Weights of a small GPT-style language model, trained from scratch on English Wikipedia: 12 layers, rotary positions.
Each number is 500 + 40 x the weight over its row's rms, rounded and kept within 0 to 999. Layers, rows and columns count from 0. Numbers have three digits each. The size before them is the row's rms in percent of the matrix's.

# layer 5 MLP up, 640x160, rms 0.116, rows 129-169, columns 0-159
093:526499498512458424489510490526468564506502461588458421488533521499516532468420561560507573491531490539473568425495553549514526507552498481495509482579485477525474491554417472493458590516478476429453546484548567531467471546528506505508489476526524526488457484509497506509440595583460411458485517528523481476524489498457483512503464487549513503471479511512416486481491537400524557524514527561483513465464485417458462532440438483494476531518550439510496537465559499519522494584531571
097:565523542446502483469533422528561490456493474526583440440536497525594484493520518484479472537491500523556506473564516466457476468465489479505528490549475475502560520531527494563463531509493510554437533514455516484492473515445479458467535448515512517413534525541518451572488544458531572531503495498425454455496519512510466515498441486533464474569620545618474546520500493481532457480532559429502490521466428470474449554490505445439455530478446496481420528542532555482503469545449490
098:516522479524501475506475475534449431426533501479469482547558490496432488532533529460506517529504456535515530601551474465498519492481489521434513571496537480533541498452465479466507483470456430483497533462483471498470505521516496537469467540454536461551532557543427536510502506499469446517543465518498540478433544529475475501535509505511533542517499483539461486471475397542581506417600589489560546519522573481547542607618514550524507458437489504461498517515533538523498420450537448
101:494557494505472491492524517504563437447499437572444510475553507530479504426508423515459541449466507430480472493569488460486548460510479512576435540525504530505510469524581422500542470504562470539605533424473507575464507506447470515482488452474459441494558474466451462505489526468551536567445512503534518511418494559430498488497498404512559418553503532477532536467503497450476499510537559487554558540494562515502480505524444498484493464584556481521449473503490557511526478517488491
094:482473484476592527527520495482533459586471510511503560543507436472455453415525502529463468540487474500410546520549488598551540505530541501465477531456527530491497475519596497526481583429495489461448520505482548526514534538551485485537478515504462566522490491456447510539505535445448482499490469487372460443534579511516442527487484561512465535511539514482494485479475445472429460486557495493483414511613477488504537543458582489490446451519497503544456491480519525451477529543514515
094:531438528455525486456547440507552551506534506526471494525491471559575513422499488538446520416527426552464597487481529417554425527483510446508486497565566474480469531485545487462427512460431470465521494480549532537533512472470528567522517553574554526480543483529535462537484479447518531432455463533480484471526510569526473471485429441521557455493477518526520552541511499521502517494513486503512522478414473536486408472452448460485535472455542533512493545547462464521476572441474548
112:546410537529559431538517559457571468402521536521453470412574493553499512505552516535493513431488457566460463467511517502485463447487508494466530468497472547417532553491536483469505486506532529523493423526559560528540469526443503443480535523519477503510483546547529509527576471485388466478486478534462492510494579438453494514564513467538519547490553567524538496523486445551594547482524502521545453535469526468517500516454486534520487497471535482494466504523555479522493407564485458
108:487490490470540495481526533473524460475433517468457494500583521530469501502526506542514438489481568498517564470520538587511459446462414487490497529456488536454394535486532512493489478407554428479464561499492525482564570457511482508501546504527509525493471432563509531506520458570544440531449474479500554452481541511438524484488489516490521455526486472492544519520527482509545521437552476445450560471489492516498462413463530413433502568524459464536531541447534472373509534547452482
094:501516573508445517501524499480463496474472507459571508494561492452488513438484542474447465491500526510426546456544542475508443479501508510452489466479525521541503500544500539498466526498513587493494502534467532550574475460523477487559469492520482519456511566435474531480549590454483473518541534433594505570543552559433543478510492483484522509446446444551610373429472503483475446551439475501515522538502475561499483516534521522550476528447491535480455560556447516465412518491502538
103:417564535564495498516542494473542492512479503500459390490514478440509525436514467433489551494526505487550432427470476505500533460504496528524490541469513538520523480521515513449464538461500565529513601505562539464488468472486472560511566543487529501415506550499472496474387481422560507519528560547538507515505500539494503477472528518456451547579464468515534532478476491456429511495460468502468445512466511591437498537432429527431466492501509421537444495512486472434531486477571462
106:501470496500453413512492501493546438548466503538555560520567582512449541534475510534508520438433492548542528489521542515495529451523474495465550468504452488425565407490494585458455486575465528533414452483458469527425445505438476561521485489486477538408543517523502521489450408508572438530516485468546502543525485452482569518486504484450437493544517391512452501554557510512475507554495481462509534499480528525513542520519493462419526510501486518469506506468490492474568524479458538
088:470492530511526464507580475543504511536518505536460518533438521515488451505486521447499469536525481496466476456527511528437500514495463540526586487566469585500531459522486438533439473505464572576532535466523517501490478573463570500491389525478471470475460597534450490477502544552501574510457479483497506518510489476564515446569456461500468512447560534502604620488537471506487514479462488446460455495490432540479530502405512417487505482481497502482515520558472513524473539547542579
098:501434458550541443504537482459486550509436517515559458494464527508435507513488446442481528515515505522506525521575467541453546459484509466496471523525511460521458476504509461455535438421563479524434518451492594560469420469543528423580512497542497513490501527529455468517553491494497406500549481594533569454444476479521486525479484416487559473479537507494551549554525494477506532479502506562475449395509473463519569503535473520437558539504473528514476448533570540468447454531502514
103:469523468433439480584548500432555460491509547480454545524508474617547503566532462494444535536508537498501515508528502556525546458469542547523523456545511459463477496464528564423447367588547575498504474568547499461499481572537511457452448523493526555500477541448555506564483565549553477453491486528438466491456471480516543473403517494520486454485509474526494496433467504459499491484470498497517547495480488501533506549467467526455502477512544422447493523437503516518507485532473530
102:582488490501445511506557548515497443465462529540484498483483562583544523475526494559520430545495507421490451487450533431452440479528454454425521497547496511487538495483549470433483524410477475586528490522462469500482530531500528491552547531466482577482473491563458550510512549548462537519495558441531527491535474569478438563524515498467408486514530476521528449487404488495443524531478514496485446504515462565484620473468521517502547431479530503508528502547492515555563481471491445
094:514513507471492473498486471494535501398618514480555551546599503490503427439523464550564536581470500541541484496537481554461464577501538459483478491555534486505484459503579459554496518524540444507502452456417534539497497497456554531400441461526416496520426522474470439481464498450465441488526568463436463539516476498499526534513499542474526495510514432486489487569548507496476492496508451483456538516486459526427498509503575463531442495492418526477482550528501506507516459512488437
100:543490486507443501553489546503458483488535474557474450480536516491558515476548479594482537486453553493452496498601505475423584526563512515467496526532534585525488568486463545519504554468475502442470495482451440485456465521502445506493490468515493445486542494512533521457540480494454505486582462496502522478483451492517603506554433532498535526519489528489507547543381470470507571580482443494496434508491487522542519543471574529512449483492464480508461544490446524441421563400484508
107:518506441464517509427503525509559443419520471501580462527543546469495492529539559483472529440456490485556520538542450450520499445485463471510496528505465454479504489527507568559489531496435441523504534559533472591529461467556493414553561566523524538538533433530498544560479425465501419449479507493551514439537560567472485537553492471518498552445528516519444556525553435455542450525489437529543505492546483488477455508528542452526529410536470479546515498505547515533492506485512559
103:457406500486518467490474454517561562499433525535515523538556483538459453471519517501546519514509575523459533452464489494459445547433545463576453490468488620511446491454463528436479493439514530461455466537527485517583538514578516490606442555521517475456504493516505517479521521433482468524570452486504595445484499499533505542501494522495460578491509467519412552503448466466481448436484503508457481535465533486504471528489515571469513468518486485514511469466507487434505501605466531
095:480579511434580452490511489518495476552507535489528498511474509426495485483453434548492546519467527478447499482465407465517525520445425430537483458450505454446480477488531550476454491527429478558514496545450529432496449554498590457461542483478497540473578478518483519511490511529495508497579558543471502462497506520511515486515567518477386463523553504458553505560466500499501552460490469485573615487555494516539486496556446464532500469518515526484518503550523389505475548538524450
097:467443552488450526464489572545493519476455478449454556521522444538446514501517547517484503489476512550503524434493423506497530549535461530518505512514465538510596500416481454578516472502594550527454463476567480508516399509450516509543498494545507508486471478505558540496480513481469460423514462460553486471551571497548411493534480543539558488467550472463512541487535487454569539536463518482520459502532583544471546514513546546494478397521422464473495513481491464515530554406497475
097:489481499465522435406512497549515528479527460527510497545500527442492539487539447500570544520464484615530442481532520545509476421519521559562426494481493486483504461541526477567435513519503574552505435468531547442545455492529495516438584489556503469477456506546454482521469552462506471524480430548524545498525532432474471573564466499498557435518516465541475495503588482425557510467518511432512535441439495436503572497538451535487513454478436508483538546537490498504465468495493531
099:556506480504462476544468472466554504559487535484471523446446488538473437536471593510498515465447482557479543422486475514500515458541509478549511540467541456492465435454462454473466534446588462539471451485483515521521496496562520539516513547512597510560516422516488542473443514545522523452578490470578486478487497538516526521508572445515483549491446465482500513568514577392501437516565533474470486566537472458606493539569484508467524509445549459464496471460484519472476511466511542
099:464531410435498454563516534450523429547500390458561532451557558501529503530460535515458453466430485455520499480503535473473545405512521509500459465557455446511488411467533514431490490564471535468473454568490560595531532524516483488490547481500442497446500488488545452533441507563542569522529493492581466509479522461489489499492537526438519508488543504518485529544509556502525461540443434533516451576472546541531477453468445462482512519521525572498473518514521501525553480453530525
108:469513522490535461432497504501493482510465551529521521439539453425475479500570468500445527562481563566473489560480479502511452572404464513538455488540454488492483477461467481499451465550417536449540500457446541446473483512432485558527540502479565506522477517533494528530540496547405556535547521459502483503476547548472465463426469534521543438469530454464505535413484514507563550459588527496564503534513486536409468467475476488488467538459497505488611519449552515524509479545537496
096:547422466519462468531479515515489529536428522507545519506535419481498499455559436439520488559521441521487517514494483504501539497498480530512566539504468456505515524425553483474507494540493512445459555479600521494510550516456442506512423460534499414457461541504463520504486521441460567523541465492440444502487454511454503462502554472502460509532455493425434404500462537556560462529472424541486545520491476528532469577501476449501484508531521588536484519481510507429489567593550570
092:604502474469415552550525545494462479493516474510488542499517543544482510486500461494459412526497504500508486480505447491441475549539592518507486501518535525556563497508492484489510482461546419524467550510517513534460517392532496470466500547559411531446489506544480516497514463597503448444447475491518487521484484517515518439504525531465518431562572452442406438448551478506478572617607532473491488475514466482472527485530463546571514490509539526500496533547514485505491459467488495
086:498483501497502468513455455522579513542489514464539462541580502493467454518462519442550487513534535543492515572498445472539502440511508468476465494450540411454481431546465509560448505510445460459473519448520516467556527554523517410452505392482494477479576526537510440451484499476550519513526563501493521550527548566484417533477452483488491472472482520450495467490490489446513484507531507504485551558443465554438542540419513561536536483467523534594485438482570524509489422516482581
100:476548537462517435575506534451540500518446408492478548544550555524505476537474498557464577496482481463511551493442468487528533469525527451513526516461468563508493503470479497517504490486529500538503487551427504453535464536559482538541494534509546504534549495477550588531461464469591454532472447462535451547462415476486498440551571470444495570474520550499441477556506461410492552536549468550473429495526493506438445456507489448456481471574553488524520514534480485483484568512419530
095:458510593600483529525499460453482523492544510451478488496438536521582517466433510506488454517552546459482519490490467462529502495484534463508451495445546486599473564482482456529573501434504487473549521494466466573516469490518528516454495533586501504479498467498476428584425494528517520506573537479513524559607483519493550496489500495431534397482488503487472529462506461494497455527543550494448527493548493458498441471435479499469548515602542504554456455495513523511503548526555419
091:430506502544502427583507593476446475477481442582557560527435460495503511471527546505472482501490508492509482475564541482531453468512509462534444433516561546469480522490469509539511486538491460439502543512449488593508508492454537463475455446440464475490402501527523455521483483515564472502468498491485500504533478487502456478411480533533536507552554420498479484622509516512466543538464455496491514458564458446547412443523479561500492519466483518451453511520435443578467467520517475
099:635472460431455482586521488501491549541507532535538499488467512450504527481494568514506496581570471480559517493462550457422552498508525493540513543529556460484517517455495422518432511499523518474447510570459542487497449498435439461444516445492541523545525422553505438497487491468505566445462525462491463485492489585523441544528389522554553468509543477470505474526469463507483541540453545481544473553585568492445513545477517499502508508486497479526470449531461536478502510486513548
101:504545539429516462448532575530471458441562495474516527476452473483547507439478450534479559426464471554508506525498405569540504468503522546509476519540507441472501523574491462566516473517602611445449531536532458467467513520476470441501495439572494544543432475482481528523530487506514462446525519460514601502505498528528507518507439490478532443538459455506454444576552540485438517496457493524517479509447515523446521518467496453484517433470520508455549436495514484493510485566557444
097:451447505503453516534458512517496528524527510492475478464523540539543464575556469456469524487512566503542482535496438447591466381489507454477490519500460529423450500513542519495467510447553468490510398537497479457538458529516465522471475484541478534510520466509494486530483497497429536470549464431484464523470469476534580524459433547548549397492515495501503535560541558538499489513600512502505433418528473443538462517535532460470484588530521515536527434542589533518503537547510486
113:522538477490449517518533542420471502455520447537525455504550493472499455451585478523467472465483582463454499578509566489546494412510526486536500426504502475511476463494495440483487455579474404525501616447488510477504562457503462458495495418513468551514519512511561553458474493565525536516480552537484517445500467480453515468431515491495527488544520457506468519462506487531432509554528570499516544465456554459549458471482571438493486507603520525585537485480496533553471493495531444
105:503563459461456503566478535485521518537522528497530549544538525538430494530445512522512604482502498521425520478509505435473472461472470508486470522510510532549507563463438481516550466455475425492436517530496479487473444480550382530491563502516459536523452537527473498440483538427589485467497527481476523479458505473516514544429520532420486566496505550466572458562528422505444410501525537511474578531460523505494470580503502504453498441467534512471544479510596468513469487559528489
092:508508485491497507542488500514447532458521481450591429542558467465498460503504468483404399584468465517535578525515537500461555505533547524571524525515477512519491456507459525434504518556491571443510524519437458546487515534549537500480497505472556482479470492504446469411490480453451521543455531581464483399471526510446537553531520528521572544545486478522468487523556439442504530482487510448491551528416497456499549508490552493467505448451480483500507489486547452531446507473500612
102:507490501555553549519446479504455541525507481469476539479552517497524475450431476422530421538542529448448505461522502538519397440487440525465555506507475495452510425410476545528512437461502539515530493527507513456498514495504500561432533474452505472484470519459523549528539481456561525512496537496500458469582480534483480518472501489537525510491613571572459488526448509493508500553508492434450514543531487481451488404516534516568490529586512496392446561472447508477475573463494493
111:416529469518437466549558504481435408535508499464460528467476495442466527468446538442558529442536503465501429525512526529459498467498564517496455477501489487589483549519536514526461537465482526463501523483494547447442455535445527523463490492522474470471520495537459578487495495440515479483520476528548536460586572559548445511527540390535577531501481510489508506491533528476468469522493487497537521453492564485566500539519497549471467458475442527598480504498529544556392424472491553
109:490441516574516538516542442444535554508546428487507531525548478553558429490521512459470455511456541509509514481496517522428448462516458501494534446511557527513524476513469506529591501466448508546463508524462436486449519424595468430454517460506467532448517569466451568554560477507502520486463531488503540470443466552556483420424480552524452533424478528560508548543553495459498506503454512507540438473554472541447474533465470461493450457457504532476516566575468499486474476478484551
103:454421518445496476540558462548490486545491540513493485435523455537535474508494479523533504534525542515487458423446517578477545491478489480493568453519554501477562487520494463508469508468550508508516483456525489557464533440543529467512447469561513506495466551484499511497494541452474491597518544439497396545522470460516513459508578463488473466498473568526480564434436547570489539456547517524482359498529508475487481527557528434456602482515584522455563547525507488509501508504496551